config = dict(
    num_hidden_layers=8,
    vocab_size=8036,
    hidden_act='tanh_gelu',
    qk_norm=True,
    tie_word_embeddings=False,
    init_std_up=0.0471,
    init_std_down=0.00589,
    lr_mult_o=1.5,
    batch_tokens=32768,
    max_seq_len=256,
    max_steps=4679,
    dataset='wikipedia_en',
)
Each number is 200 + 20 x the weight over its row's rms, rounded and kept within 0 to 999. Layers, rows and columns count from 0. The size before them is the row's rms in percent of the matrix's.

# up: layer 4 MLP up, 768x192, rms 0.127, rows 382-450, columns 144-191
# down: layer 4 MLP down (transposed), 768x192, rms 0.133, rows 382-450, columns 144-191
up382,097,254,176,190,238,172,188,181,217,175,178,220,196,202,171,218,185,192,211,194,179,205,198,201,233,200,210,174,187,239,236,171,212,165,222,198,203,185,200,203,215,208,181,199,195,187,173,170,194
down382,099,160,187,188,209,150,152,207,220,211,224,198,178,197,208,226,220,167,196,205,201,184,203,211,212,194,177,203,198,217,208,191,214,242,233,210,190,225,223,193,194,198,205,222,226,207,165,216,174
up383,108,214,183,187,189,234,193,203,193,212,206,225,198,206,198,221,200,162,217,226,189,199,201,231,206,191,187,206,173,191,177,197,229,208,175,193,198,158,179,213,227,174,176,170,199,174,181,212,189
down383,103,192,201,181,222,190,202,183,198,194,219,180,199,198,182,189,202,212,215,190,168,207,159,194,177,157,223,197,203,204,247,162,220,220,203,175,224,193,204,199,200,189,213,218,148,204,168,161,187
up384,109,186,193,193,196,212,215,210,180,198,213,183,199,199,200,208,231,209,215,248,207,202,193,213,229,232,203,222,194,199,189,210,196,231,193,224,177,200,178,188,179,191,191,204,182,197,205,236,206
down384,099,199,213,204,202,172,205,214,172,204,191,193,195,154,207,194,228,163,199,172,232,219,152,200,166,226,210,230,197,209,221,217,213,181,204,196,214,226,172,197,191,178,259,201,204,208,222,168,237
up385,096,207,186,195,228,203,189,217,197,172,188,194,219,212,200,191,195,192,172,167,232,169,203,182,188,184,213,181,184,207,205,205,215,202,213,197,204,185,214,210,199,217,209,218,182,204,188,200,207
down385,099,217,204,204,217,217,250,212,193,229,226,201,188,216,240,207,181,177,163,187,216,173,232,213,202,205,207,224,245,208,187,204,176,175,223,155,202,227,222,194,195,198,222,188,200,171,181,177,198
up386,103,225,163,180,207,201,212,237,210,189,205,200,182,203,219,205,187,197,220,207,205,173,161,179,212,209,199,217,174,187,201,192,195,227,202,216,230,184,216,181,186,196,202,194,220,182,224,189,226
down386,102,166,204,184,174,211,224,227,212,239,199,216,224,181,208,194,190,225,201,215,210,194,200,209,209,214,224,171,197,218,172,190,186,195,186,193,156,213,222,198,191,221,198,197,164,174,174,209,177
up387,101,173,200,238,206,189,199,235,226,225,210,211,197,228,177,223,207,214,230,209,199,166,173,198,239,222,203,211,206,213,181,240,183,191,228,214,156,170,206,216,180,177,227,195,170,199,190,171,213
down387,096,190,191,235,195,244,166,209,175,183,199,204,225,220,169,217,188,188,206,195,228,175,178,198,161,190,191,179,165,241,216,166,188,205,204,189,194,194,221,197,230,209,207,179,223,202,197,200,203
up388,097,189,215,173,172,209,197,200,189,190,213,210,186,175,181,214,184,211,161,240,191,217,187,195,226,226,193,206,197,183,191,214,176,151,213,165,210,207,163,181,196,189,223,175,188,200,189,201,220
down388,100,209,219,229,187,180,192,193,218,178,195,222,182,207,243,242,233,210,192,200,194,201,239,180,158,172,215,167,214,192,219,221,216,161,229,182,225,232,217,180,248,231,177,177,238,189,207,192,213
up389,103,211,213,195,215,215,228,213,151,221,199,200,174,179,213,205,196,214,210,199,209,163,161,184,227,217,192,166,203,186,196,160,191,189,226,169,261,194,185,233,213,246,190,210,226,180,206,194,225
down389,101,200,179,159,233,180,207,193,220,204,198,205,196,233,185,199,214,167,187,218,157,212,197,222,221,187,175,210,199,177,190,222,203,189,186,193,222,187,196,167,184,206,196,209,201,211,217,175,201
up390,093,197,215,203,209,208,189,184,176,184,192,206,202,217,204,195,178,151,230,206,200,171,199,207,177,194,213,208,189,190,205,205,212,183,221,192,231,182,221,192,201,202,186,211,187,195,210,188,201
down390,097,182,211,156,206,190,204,204,201,222,195,169,215,230,182,190,172,186,195,180,192,245,201,192,172,214,181,185,205,192,209,224,216,162,203,202,206,201,187,190,195,200,242,204,189,213,201,190,213
up391,102,212,193,217,238,198,178,232,193,196,209,200,197,219,220,211,204,200,190,227,220,240,213,191,194,172,173,189,183,204,251,228,203,192,209,212,179,198,213,181,169,192,206,197,182,206,197,217,175
down391,094,217,216,224,226,199,162,176,226,201,211,199,178,218,187,212,242,212,192,230,211,210,185,217,210,176,193,187,216,225,157,163,224,197,191,201,191,168,198,197,223,201,185,243,183,219,169,226,192
up392,105,235,217,198,197,201,150,202,204,203,219,196,188,231,181,210,239,209,162,202,166,184,199,211,192,178,194,235,175,206,187,231,224,192,184,216,145,228,189,187,185,233,211,205,188,171,188,219,216
down392,109,220,203,228,206,209,190,226,246,214,185,211,193,211,204,169,169,210,165,175,183,203,224,171,218,220,186,178,183,234,238,217,249,184,187,205,172,217,180,218,206,215,189,181,201,210,172,187,227
up393,113,224,204,208,233,234,188,171,214,210,191,171,188,203,208,240,166,182,196,198,215,215,211,218,209,191,179,219,184,194,207,185,200,187,198,232,188,182,198,216,200,183,207,213,152,217,158,177,233
down393,121,240,196,195,207,197,198,204,223,192,188,172,178,204,192,197,207,197,210,196,208,177,207,191,191,189,214,203,186,219,213,194,157,212,212,176,202,182,208,187,183,183,227,195,222,181,215,201,229
up394,098,217,212,205,199,215,158,221,216,213,208,224,232,188,209,211,193,148,214,207,226,195,207,189,192,192,211,154,170,197,221,177,206,222,202,181,242,184,181,203,195,186,211,210,183,225,197,212,159
down394,101,214,190,210,177,229,184,226,192,178,199,186,168,190,212,188,207,172,202,190,187,208,189,220,176,228,198,173,196,203,194,221,216,266,169,186,206,161,226,235,194,211,171,184,217,226,209,213,193
up395,104,209,175,175,182,205,190,247,214,197,217,187,180,157,179,197,190,193,192,186,156,215,181,190,213,205,208,220,166,221,219,251,176,211,181,188,201,186,201,195,195,198,211,211,210,210,205,218,173
down395,099,181,199,218,179,169,188,198,209,204,203,204,222,181,196,199,203,180,191,192,213,227,139,176,208,193,218,176,201,228,201,207,214,188,161,198,217,198,206,193,200,189,161,182,185,208,199,203,203
up396,102,211,210,215,141,201,179,215,167,220,193,212,218,234,194,213,187,189,169,201,174,201,185,179,192,220,160,164,191,156,215,236,227,217,202,209,222,200,184,182,221,174,176,225,179,221,198,176,177
down396,105,182,209,215,196,210,207,194,166,208,176,253,214,234,204,197,197,212,208,151,192,207,191,242,208,212,204,195,219,142,186,213,195,188,178,211,223,179,197,205,241,179,239,188,189,191,187,195,171
up397,099,207,201,180,204,248,195,189,201,195,181,186,196,187,208,222,204,229,207,233,183,172,167,184,164,206,193,213,218,201,178,226,201,183,208,195,217,182,160,207,224,202,226,229,224,188,212,220,211
down397,105,217,209,196,218,192,202,196,213,202,208,236,206,197,202,224,187,206,190,201,230,206,153,197,184,234,186,217,219,197,186,179,213,216,182,206,186,194,191,224,239,203,178,163,179,198,197,197,187
up398,106,200,189,187,189,204,175,200,185,201,171,208,203,198,193,218,212,195,192,203,176,149,176,198,196,217,208,216,194,205,200,224,217,182,217,229,186,212,235,220,203,248,243,199,196,197,155,173,210
down398,105,205,208,165,161,184,179,188,219,190,204,217,224,180,213,198,181,179,191,203,194,185,185,200,231,209,175,183,190,156,202,218,174,205,214,222,205,238,218,184,220,264,224,214,211,174,174,169,183
up399,101,222,189,221,170,186,196,197,182,212,170,184,239,269,185,189,180,190,227,184,193,217,223,207,184,188,210,203,206,176,199,190,219,181,219,207,155,186,214,188,228,228,191,204,173,151,239,165,184
down399,098,189,222,198,230,185,192,182,219,206,213,210,232,197,172,176,170,194,188,242,211,200,192,224,215,205,179,194,230,185,178,228,198,219,195,216,213,203,161,202,256,227,172,189,212,206,218,249,203
up400,097,208,173,207,215,156,225,216,205,157,198,219,196,183,222,192,195,193,214,158,190,221,203,174,167,212,192,221,203,202,202,224,235,192,170,185,203,187,232,214,213,198,225,215,203,187,212,210,213
down400,092,192,220,211,191,215,204,177,217,191,188,196,233,190,194,218,269,212,167,214,218,217,220,200,201,206,211,187,206,191,174,200,188,235,193,197,209,212,224,199,200,223,189,212,207,199,233,180,224
up401,094,184,163,247,209,177,174,202,213,195,202,222,205,209,220,205,186,188,216,201,195,197,198,212,192,210,211,188,178,211,221,203,205,173,196,217,189,162,180,209,202,205,167,202,209,214,238,218,169
down401,102,184,227,175,159,208,210,160,215,257,213,186,215,184,185,199,206,232,185,229,219,228,186,197,214,216,172,203,210,214,190,190,191,172,200,192,206,227,199,198,205,189,211,159,224,202,203,211,208
up402,093,198,177,212,171,200,189,217,211,212,167,227,186,181,205,168,187,170,208,202,173,218,225,210,179,232,179,212,172,207,225,208,184,207,203,220,209,211,204,210,202,181,175,215,217,208,164,193,229
down402,086,224,199,210,172,196,217,181,174,221,227,193,198,164,207,219,226,198,213,191,211,143,168,205,241,172,202,197,220,168,191,188,232,199,195,192,216,244,206,161,192,213,189,209,171,178,210,238,186
up403,098,204,189,206,164,189,242,176,198,215,223,204,241,205,220,198,203,220,193,190,224,184,207,186,165,229,166,191,227,202,211,191,231,209,201,207,173,197,222,208,158,190,166,229,211,181,211,199,188
down403,103,218,222,206,202,241,208,188,175,199,244,208,205,238,193,209,233,189,201,226,226,214,167,198,230,192,177,234,219,227,216,162,228,231,185,191,159,206,220,227,217,181,219,194,177,174,196,197,215
up404,094,203,177,217,228,181,185,166,174,198,204,201,207,189,190,213,211,186,240,234,201,210,199,186,209,208,201,211,180,246,184,197,182,217,216,203,203,193,225,233,179,215,171,202,205,194,200,212,172
down404,088,198,197,213,236,236,187,166,206,199,217,212,200,156,215,234,202,196,198,215,217,240,177,248,199,190,173,197,194,195,182,213,183,186,230,211,220,212,178,189,184,188,193,195,193,209,189,190,178
up405,097,154,150,171,236,175,196,184,165,200,189,178,221,196,207,231,238,173,194,225,216,220,187,212,178,194,214,203,170,222,181,194,213,191,210,149,192,192,239,162,196,197,195,170,213,224,206,178,200
down405,107,200,191,197,188,223,188,205,179,239,181,199,213,226,164,190,183,199,208,218,176,168,172,223,183,217,203,223,197,213,218,188,194,185,213,224,210,190,218,169,199,200,200,192,215,219,188,177,208
up406,101,193,198,215,212,204,222,181,171,188,206,219,195,199,189,210,207,212,222,176,215,196,197,194,164,197,174,204,228,189,216,198,221,220,223,191,175,187,221,229,190,189,202,177,174,196,206,186,168
down406,096,203,211,197,174,255,228,191,190,181,205,215,222,214,184,163,184,198,190,186,203,202,188,177,215,206,238,225,210,201,196,169,210,174,176,198,193,198,201,192,217,213,203,188,207,231,145,219,178
up407,098,210,181,225,213,180,206,215,179,220,215,191,192,231,230,220,200,174,226,202,168,187,229,196,243,188,205,143,172,228,188,189,223,229,250,169,188,197,177,190,205,227,210,195,174,194,192,200,204
down407,104,196,235,193,201,205,204,201,225,210,211,225,155,181,192,188,145,206,190,202,204,175,300,195,147,212,214,190,204,204,213,210,197,216,169,189,231,201,178,180,188,196,200,201,204,190,226,210,200
up408,097,218,218,204,217,227,230,212,190,216,199,195,186,221,209,206,209,178,176,207,195,185,210,176,241,190,162,197,233,164,218,225,210,155,183,174,192,208,188,186,208,186,192,170,202,200,197,174,220
down408,097,199,220,238,218,193,203,222,176,194,208,208,200,181,190,177,189,184,212,196,218,195,225,232,208,191,236,202,181,190,208,220,199,217,172,197,170,184,227,222,187,222,192,220,218,181,192,227,184
up409,096,227,182,177,210,200,224,178,210,193,210,192,199,185,165,199,192,185,212,195,197,202,241,190,195,181,199,243,172,186,205,197,191,170,211,190,185,217,221,225,244,189,173,218,227,203,178,181,192
down409,087,213,237,208,196,210,205,182,211,157,215,230,198,201,201,171,177,201,229,211,192,207,246,201,197,216,157,226,226,172,192,202,194,245,179,197,204,227,171,206,202,176,213,204,172,218,187,224,212
up410,099,215,172,189,195,188,202,231,159,223,166,219,200,190,192,212,195,194,219,201,192,211,164,162,234,225,245,218,189,209,201,212,211,168,208,203,182,173,173,220,200,181,191,201,201,182,178,197,221
down410,099,212,218,190,199,247,195,198,193,233,196,202,240,182,227,203,199,198,171,202,195,215,214,239,165,151,211,207,226,244,201,217,196,210,209,206,217,207,188,162,188,196,193,200,231,215,192,208,197
up411,089,160,191,190,209,202,188,195,235,182,172,205,219,222,234,206,231,197,198,247,215,187,186,210,168,199,204,144,198,166,209,224,208,190,208,170,175,182,183,222,202,200,228,220,230,217,195,219,213
down411,106,185,189,186,195,171,220,195,193,228,225,190,207,157,172,210,192,193,210,195,179,199,204,200,200,216,193,214,238,163,201,203,212,227,163,206,214,215,206,217,207,209,189,179,207,199,211,190,194
up412,095,224,227,216,185,174,223,185,234,188,212,211,196,198,221,257,244,214,193,219,241,198,188,190,204,206,186,207,200,182,213,175,211,230,230,224,195,205,200,221,205,191,189,218,172,170,191,197,214
down412,094,205,148,201,194,194,190,211,201,190,225,207,215,217,166,206,183,199,209,177,194,211,243,206,189,207,188,205,191,203,160,202,186,160,212,243,204,233,231,196,193,188,156,199,190,196,197,168,200
up413,104,193,200,236,198,163,206,188,209,211,218,188,201,177,138,246,222,163,208,174,235,162,189,178,176,191,169,212,232,222,196,178,241,165,187,186,195,202,214,174,175,202,186,206,214,188,186,168,194
down413,098,189,181,241,213,212,193,177,200,208,257,199,191,194,182,193,220,235,172,221,200,178,207,159,201,200,229,221,228,227,189,179,163,188,188,218,203,219,190,192,173,211,216,181,182,219,207,170,208
up414,110,183,200,177,202,214,159,202,233,211,188,198,202,187,198,210,196,219,214,201,204,200,208,181,201,212,229,186,189,214,168,186,186,199,170,184,188,163,208,190,210,166,203,229,215,191,182,174,216
down414,102,185,222,196,178,196,209,207,194,168,211,191,177,195,201,192,206,205,193,234,202,180,144,203,197,225,198,196,210,130,176,190,180,177,209,183,195,211,171,212,200,211,214,207,220,185,179,201,197
up415,101,192,173,191,215,204,169,220,196,210,171,187,196,199,170,232,214,178,177,196,191,235,167,199,192,234,176,174,278,223,194,225,203,231,187,217,190,205,202,180,197,205,193,177,209,228,191,208,173
down415,097,182,191,187,202,182,198,208,154,208,197,149,191,175,224,200,200,196,190,236,190,211,163,202,195,172,190,211,189,184,205,205,209,206,230,203,162,200,194,178,186,197,199,158,203,185,179,167,237
up416,101,217,184,173,228,207,212,177,213,204,216,205,190,187,169,182,216,209,200,185,216,239,192,182,212,208,218,213,184,199,228,191,191,203,216,179,206,204,197,167,182,229,230,213,224,232,168,224,210
down416,099,203,227,208,189,200,177,242,212,212,172,228,215,206,201,201,193,167,206,235,204,191,200,203,190,212,191,226,227,211,202,216,195,187,199,214,181,197,189,159,168,204,192,173,243,186,192,162,201
up417,108,220,196,182,199,133,187,175,187,214,185,186,180,213,150,212,236,188,188,196,190,173,189,167,170,212,179,203,228,211,172,190,188,214,227,197,190,206,189,187,222,235,197,159,187,197,211,194,192
down417,111,177,241,240,190,252,201,221,217,187,193,211,206,199,210,194,196,191,192,216,198,251,227,242,205,216,209,188,192,163,243,167,190,172,197,186,177,203,203,219,178,173,183,220,164,214,197,165,192
up418,104,178,224,219,217,185,175,187,200,209,219,190,207,179,224,212,209,222,185,220,214,171,189,189,192,206,233,164,180,191,205,207,215,205,170,197,185,191,203,199,202,228,193,217,180,227,224,201,206
down418,098,222,186,196,179,212,172,173,179,219,201,214,195,192,204,188,182,207,214,232,160,201,180,194,183,212,157,212,219,173,180,203,224,227,194,185,205,192,175,196,195,194,195,174,177,188,205,181,171
up419,097,213,208,205,183,183,205,187,185,169,217,209,212,180,206,246,195,200,169,201,174,184,175,182,185,215,224,204,216,188,189,185,228,202,193,193,175,229,188,191,172,211,176,224,150,225,205,219,171
down419,099,238,190,183,196,204,212,195,183,188,211,199,194,208,218,218,207,213,170,235,236,183,191,182,216,185,207,214,203,174,223,194,186,206,193,218,182,165,194,233,205,187,191,186,182,187,222,206,240
up420,102,177,192,203,239,216,164,198,175,204,214,223,202,186,202,200,195,226,208,200,169,171,213,183,196,193,212,205,237,217,203,187,204,219,186,192,186,193,186,194,227,179,182,244,203,227,173,191,206
down420,100,176,214,195,176,168,222,196,204,195,206,207,221,154,153,193,171,243,187,202,185,181,222,183,195,195,180,196,259,190,214,181,199,197,186,198,193,237,205,223,186,199,202,183,219,183,195,183,166
up421,113,210,202,213,226,181,203,205,220,202,163,188,210,184,170,213,229,180,243,202,197,192,191,155,167,203,185,234,198,223,243,212,186,222,217,176,196,218,215,213,213,174,147,211,216,192,172,214,183
down421,111,204,215,225,199,200,190,223,206,159,160,208,204,192,233,200,230,179,174,218,197,223,199,196,191,186,179,222,211,218,230,181,181,200,207,206,160,206,177,193,229,198,206,210,193,185,197,155,227
up422,109,236,202,224,199,208,176,220,197,209,202,193,210,189,173,179,240,163,225,205,211,178,215,168,192,200,219,203,173,222,180,204,201,199,204,196,203,172,203,186,207,226,225,211,238,205,197,191,202
down422,113,196,180,158,196,176,195,193,226,217,184,206,218,220,232,185,222,182,190,185,200,191,150,224,180,204,205,225,212,214,195,218,170,207,201,220,204,222,197,182,191,230,186,174,207,202,195,223,153
up423,109,174,207,225,225,219,232,202,188,203,231,185,182,194,194,219,207,202,236,215,187,179,192,240,249,235,180,191,183,238,197,217,163,212,207,176,175,189,179,175,180,185,192,213,216,193,204,192,187
down423,112,171,206,214,224,189,212,182,189,201,214,144,208,207,197,154,189,216,201,171,201,217,163,182,165,178,195,228,206,202,228,200,203,171,232,158,215,228,208,131,176,193,202,219,175,165,209,169,181
up424,093,196,182,208,224,202,185,191,192,158,202,208,226,176,189,175,219,221,194,212,215,193,200,219,240,227,249,206,206,233,198,228,217,192,227,223,214,176,206,203,208,178,170,186,179,195,184,218,202
down424,095,208,209,211,235,231,216,174,199,186,223,196,156,198,175,204,181,194,213,186,189,180,207,194,216,201,181,192,215,206,160,192,230,224,221,179,200,209,162,217,195,181,199,222,192,204,210,198,183
up425,093,207,198,200,227,182,207,215,183,204,189,208,173,192,184,210,225,197,225,175,185,182,243,213,184,213,198,181,174,191,245,229,184,185,217,195,200,194,229,211,188,211,216,186,191,213,205,182,198
down425,099,152,210,162,186,205,212,178,235,231,210,182,200,206,205,218,174,176,225,209,197,176,204,199,194,221,189,210,200,174,190,213,176,223,198,239,202,189,165,188,241,213,227,217,210,215,189,178,165
up426,099,199,182,198,201,199,196,201,189,217,198,198,200,207,204,191,223,184,199,192,187,238,228,201,183,203,186,223,199,199,212,218,200,208,187,174,203,172,190,210,208,170,196,213,178,162,189,204,204
down426,100,143,219,176,223,224,164,233,150,231,213,191,174,190,243,213,192,195,204,180,195,201,172,189,205,236,229,190,183,195,171,233,200,218,201,193,207,197,209,217,204,212,203,202,212,181,194,214,185
up427,104,215,160,191,158,227,199,201,215,173,194,183,232,189,161,190,212,179,199,197,198,210,198,175,236,239,214,206,196,208,218,215,196,210,203,192,190,227,162,235,209,217,176,189,247,200,200,203,190
down427,101,198,200,174,176,216,233,213,222,219,208,190,201,174,159,188,182,194,152,243,176,207,184,204,206,194,213,177,158,238,205,205,227,224,174,210,165,199,178,177,205,222,249,208,266,176,191,161,223
up428,089,183,199,186,193,235,184,189,234,215,223,189,173,223,221,197,210,202,203,222,180,210,203,209,166,190,201,174,184,213,208,250,186,206,217,161,167,193,220,198,189,188,182,201,188,201,215,185,210
down428,085,189,195,203,201,214,185,214,174,134,184,247,164,196,201,195,188,191,218,189,191,210,208,206,203,196,208,190,253,217,210,187,179,206,199,239,212,187,218,203,199,182,155,231,170,217,210,185,174
up429,104,198,196,152,174,170,167,198,208,201,232,233,166,192,214,215,250,208,204,193,206,172,213,193,180,244,189,195,191,181,187,186,203,206,205,188,172,232,199,199,223,195,161,252,195,208,194,223,179
down429,103,204,191,193,206,154,232,203,195,176,167,207,215,244,233,213,207,186,215,199,204,256,197,205,180,173,178,235,218,184,243,185,215,199,174,233,208,190,177,165,208,210,190,195,179,176,225,239,190
up430,107,223,205,197,258,209,180,182,192,214,238,229,165,197,184,223,190,186,221,214,196,164,221,213,162,182,172,175,246,219,190,201,159,207,200,202,214,200,186,182,195,213,214,207,187,187,158,205,243
down430,109,180,157,189,195,196,168,150,204,208,210,199,203,208,189,186,184,187,184,233,186,232,154,217,210,229,173,218,180,201,203,187,230,224,208,170,195,214,181,173,207,227,190,212,187,217,217,225,200
up431,103,200,145,216,201,186,163,185,199,205,222,185,220,197,177,184,204,200,180,209,194,210,199,154,180,203,206,219,176,210,206,240,178,176,178,197,203,203,193,236,219,228,220,225,197,214,197,189,180
down431,104,190,216,203,154,212,186,210,199,233,208,209,187,227,178,188,218,177,211,205,238,207,199,189,214,221,226,167,199,223,208,195,213,197,199,214,160,208,188,189,210,196,176,179,180,158,195,206,224
up432,104,237,191,209,218,194,214,205,208,187,196,188,224,233,210,182,167,189,218,177,211,180,153,172,188,195,243,199,171,220,216,228,178,197,203,246,179,184,205,203,205,228,206,207,183,153,206,202,188
down432,099,176,177,184,194,202,210,189,194,208,224,153,220,211,203,199,234,214,207,201,190,182,205,203,203,179,189,216,188,197,194,185,192,206,218,191,213,203,233,160,195,201,189,185,159,205,236,186,193
up433,099,186,198,169,204,213,210,215,212,206,205,182,168,240,212,209,193,205,170,229,256,213,188,224,197,216,186,174,215,217,209,211,158,215,204,184,142,196,192,210,188,207,203,176,189,206,180,213,234
down433,095,183,195,227,190,215,218,196,191,167,177,219,199,203,175,190,221,173,204,203,191,191,176,183,213,194,236,221,196,211,213,214,185,216,181,258,217,182,196,204,247,193,191,215,227,196,200,205,155
up434,104,217,199,214,221,164,219,211,232,205,189,207,207,210,206,210,186,168,207,188,193,204,153,172,179,217,153,191,174,202,225,193,216,233,220,198,181,228,212,188,205,237,202,201,183,201,203,217,216
down434,102,165,159,236,209,223,184,194,215,149,221,199,171,195,218,187,205,228,186,223,204,179,226,205,202,194,204,152,208,236,244,201,178,229,188,222,216,191,172,218,229,210,193,166,182,204,193,235,195
up435,098,237,206,253,192,205,168,185,189,206,204,221,176,220,188,211,217,210,193,200,182,163,209,169,206,203,209,226,212,198,212,194,211,169,193,207,200,165,193,210,209,183,182,216,188,192,190,205,201
down435,104,203,184,244,199,204,195,227,188,201,194,184,216,197,205,212,211,212,171,197,212,237,182,202,185,223,233,204,217,185,204,166,211,222,186,219,182,196,205,164,214,229,191,184,213,178,205,208,160
up436,107,203,171,208,182,209,210,176,196,198,194,190,214,192,195,212,208,214,203,209,201,222,222,187,162,190,229,198,180,205,219,231,190,228,210,220,183,188,178,193,184,201,190,198,172,168,183,201,210
down436,102,190,203,160,201,187,201,222,215,228,188,204,204,204,205,206,207,153,172,182,190,186,239,211,187,196,196,195,216,233,187,206,191,190,211,228,203,198,226,213,210,187,199,202,214,225,165,215,170
up437,090,195,215,191,199,232,207,204,228,222,166,208,213,220,233,225,191,234,199,201,187,210,185,187,212,185,210,205,216,226,179,182,204,209,183,220,221,144,213,197,209,174,209,186,206,207,218,189,178
down437,098,194,186,198,202,202,206,208,184,222,165,207,217,207,172,185,183,191,198,212,205,202,195,204,239,211,199,233,193,236,180,237,201,217,209,245,237,129,214,211,186,243,228,188,217,202,200,216,251
up438,092,200,191,208,203,182,185,199,152,214,194,186,211,178,217,213,220,193,224,192,156,210,189,178,223,211,208,225,207,183,183,154,208,145,220,214,193,209,172,156,199,186,196,179,174,203,200,192,235
down438,088,196,187,201,199,219,218,185,194,216,191,187,198,183,199,181,190,219,154,191,196,193,230,207,213,207,171,191,190,238,209,250,188,213,168,218,184,176,193,234,243,198,212,222,236,226,208,208,181
up439,098,209,224,199,192,198,198,217,196,219,187,212,205,194,200,200,199,189,183,215,205,173,217,179,177,190,212,209,175,188,201,258,205,186,195,174,186,182,201,192,195,207,173,203,204,193,216,202,218
down439,099,186,184,204,201,197,249,179,174,251,246,200,200,177,220,196,211,197,181,204,204,192,224,233,184,200,201,194,213,211,181,147,189,187,196,193,181,226,182,193,165,192,213,175,192,209,224,195,162
up440,098,197,179,228,202,206,210,197,204,202,215,207,209,194,186,179,184,216,179,205,164,191,189,193,204,195,189,224,172,168,208,180,185,217,191,239,204,197,188,193,153,201,218,215,178,192,202,240,196
down440,091,161,149,210,214,199,214,208,225,240,189,220,139,207,196,213,196,192,182,223,234,211,236,222,212,215,189,185,188,209,200,176,199,187,223,212,222,193,179,215,193,191,187,182,216,201,174,174,186
up441,093,195,160,194,188,227,155,198,220,215,210,207,172,222,162,248,231,220,183,180,178,205,154,216,206,207,189,235,183,216,210,241,190,187,200,194,190,215,198,191,218,247,218,200,227,168,211,165,209
down441,106,199,172,225,193,179,249,174,217,195,188,206,155,171,220,185,195,198,210,204,222,199,212,187,165,209,197,172,227,218,220,199,213,206,233,209,208,189,216,194,216,182,213,229,206,173,207,184,182
up442,095,166,154,201,211,201,212,180,213,216,181,191,165,215,176,186,197,219,193,216,193,184,225,191,209,183,186,196,146,198,225,197,153,176,229,229,203,185,203,183,219,231,205,206,214,224,199,194,202
down442,089,210,230,197,224,221,200,207,222,169,213,199,193,198,223,210,183,210,209,188,198,148,260,202,204,206,196,198,191,203,221,196,207,215,212,217,201,164,224,245,201,201,181,217,211,207,183,191,198
up443,102,195,189,219,220,202,151,185,212,218,204,198,197,188,178,224,175,210,214,204,199,194,192,202,195,208,200,194,180,162,187,206,189,196,204,184,224,222,228,184,183,219,232,180,171,182,168,221,192
down443,095,200,190,177,212,222,167,205,180,228,228,184,180,156,188,180,140,199,218,183,195,201,222,214,225,184,187,200,222,197,184,250,202,204,195,192,180,207,205,220,207,214,234,226,177,174,199,183,179
up444,103,213,176,204,188,228,191,212,206,192,226,173,186,185,196,245,199,181,198,239,196,193,188,218,189,187,205,221,230,206,191,228,176,155,202,222,216,169,184,207,186,220,228,171,163,204,174,215,245
down444,104,213,184,219,207,179,205,217,186,187,198,246,216,194,178,238,235,215,186,230,203,163,221,223,211,201,196,190,220,196,195,189,225,169,224,180,228,199,228,197,184,225,214,221,202,207,202,201,198
up445,099,193,221,194,225,200,216,226,209,209,199,206,219,199,200,219,234,210,184,193,227,197,214,201,165,222,200,175,194,191,226,194,188,213,217,233,213,205,218,185,189,226,182,236,183,180,211,213,209
down445,090,181,221,206,246,204,206,182,174,181,216,207,190,200,187,216,196,168,198,170,160,187,208,257,212,198,200,200,181,215,191,198,185,233,145,196,193,159,186,237,214,187,226,203,213,216,229,199,191
up446,098,176,197,229,188,201,215,213,210,210,215,211,208,224,167,193,190,181,195,176,183,192,185,219,172,217,217,203,168,212,232,163,206,211,178,189,200,206,223,190,185,174,190,218,215,206,216,217,186
down446,101,201,190,201,231,203,203,192,212,211,223,173,199,224,165,194,191,221,211,219,218,194,246,230,237,205,189,198,202,190,192,174,211,206,215,182,205,193,209,189,221,195,187,187,195,220,192,210,174
up447,101,225,183,175,227,189,162,190,219,213,170,216,196,200,190,210,242,177,243,191,209,187,177,202,179,181,180,195,200,178,191,202,223,192,208,207,198,220,203,203,170,224,195,234,207,216,194,211,184
down447,105,222,175,255,201,183,217,230,185,202,189,202,241,165,175,213,176,202,198,226,205,217,174,239,203,211,212,188,184,185,208,203,208,217,218,182,231,169,187,196,199,199,192,225,198,178,231,196,205
up448,102,168,207,213,228,196,152,192,166,211,201,211,181,209,202,207,218,191,177,215,184,159,159,184,190,208,202,195,190,195,239,193,212,212,203,197,255,197,180,219,176,188,223,187,185,173,198,181,180
down448,111,214,210,222,222,191,176,248,189,203,218,172,198,208,203,200,173,195,240,212,181,181,191,171,195,202,175,217,162,151,236,174,225,205,195,175,223,215,232,213,220,185,203,195,224,176,205,222,167
up449,108,191,186,197,193,206,218,221,161,208,194,235,222,168,211,184,217,184,213,201,168,192,225,191,215,190,200,173,200,213,219,207,190,191,196,195,192,172,206,203,185,185,203,229,189,242,194,229,248
down449,103,199,201,180,180,204,195,188,225,221,211,217,231,204,241,215,204,203,155,190,169,197,227,165,210,178,207,195,191,210,194,220,148,206,190,170,202,212,221,245,202,207,219,252,202,229,225,229,213
up450,091,219,203,160,230,129,235,202,208,163,179,214,194,204,208,216,198,198,220,216,208,187,178,223,198,217,208,201,210,171,191,176,196,185,139,213,224,180,227,221,189,208,189,208,215,189,173,189,192
down450,084,226,204,191,186,214,181,184,176,196,206,195,223,192,196,200,197,220,190,218,179,206,182,144,204,217,184,210,222,159,215,211,210,211,217,182,209,208,185,190,206,158,190,237,219,182,218,213,196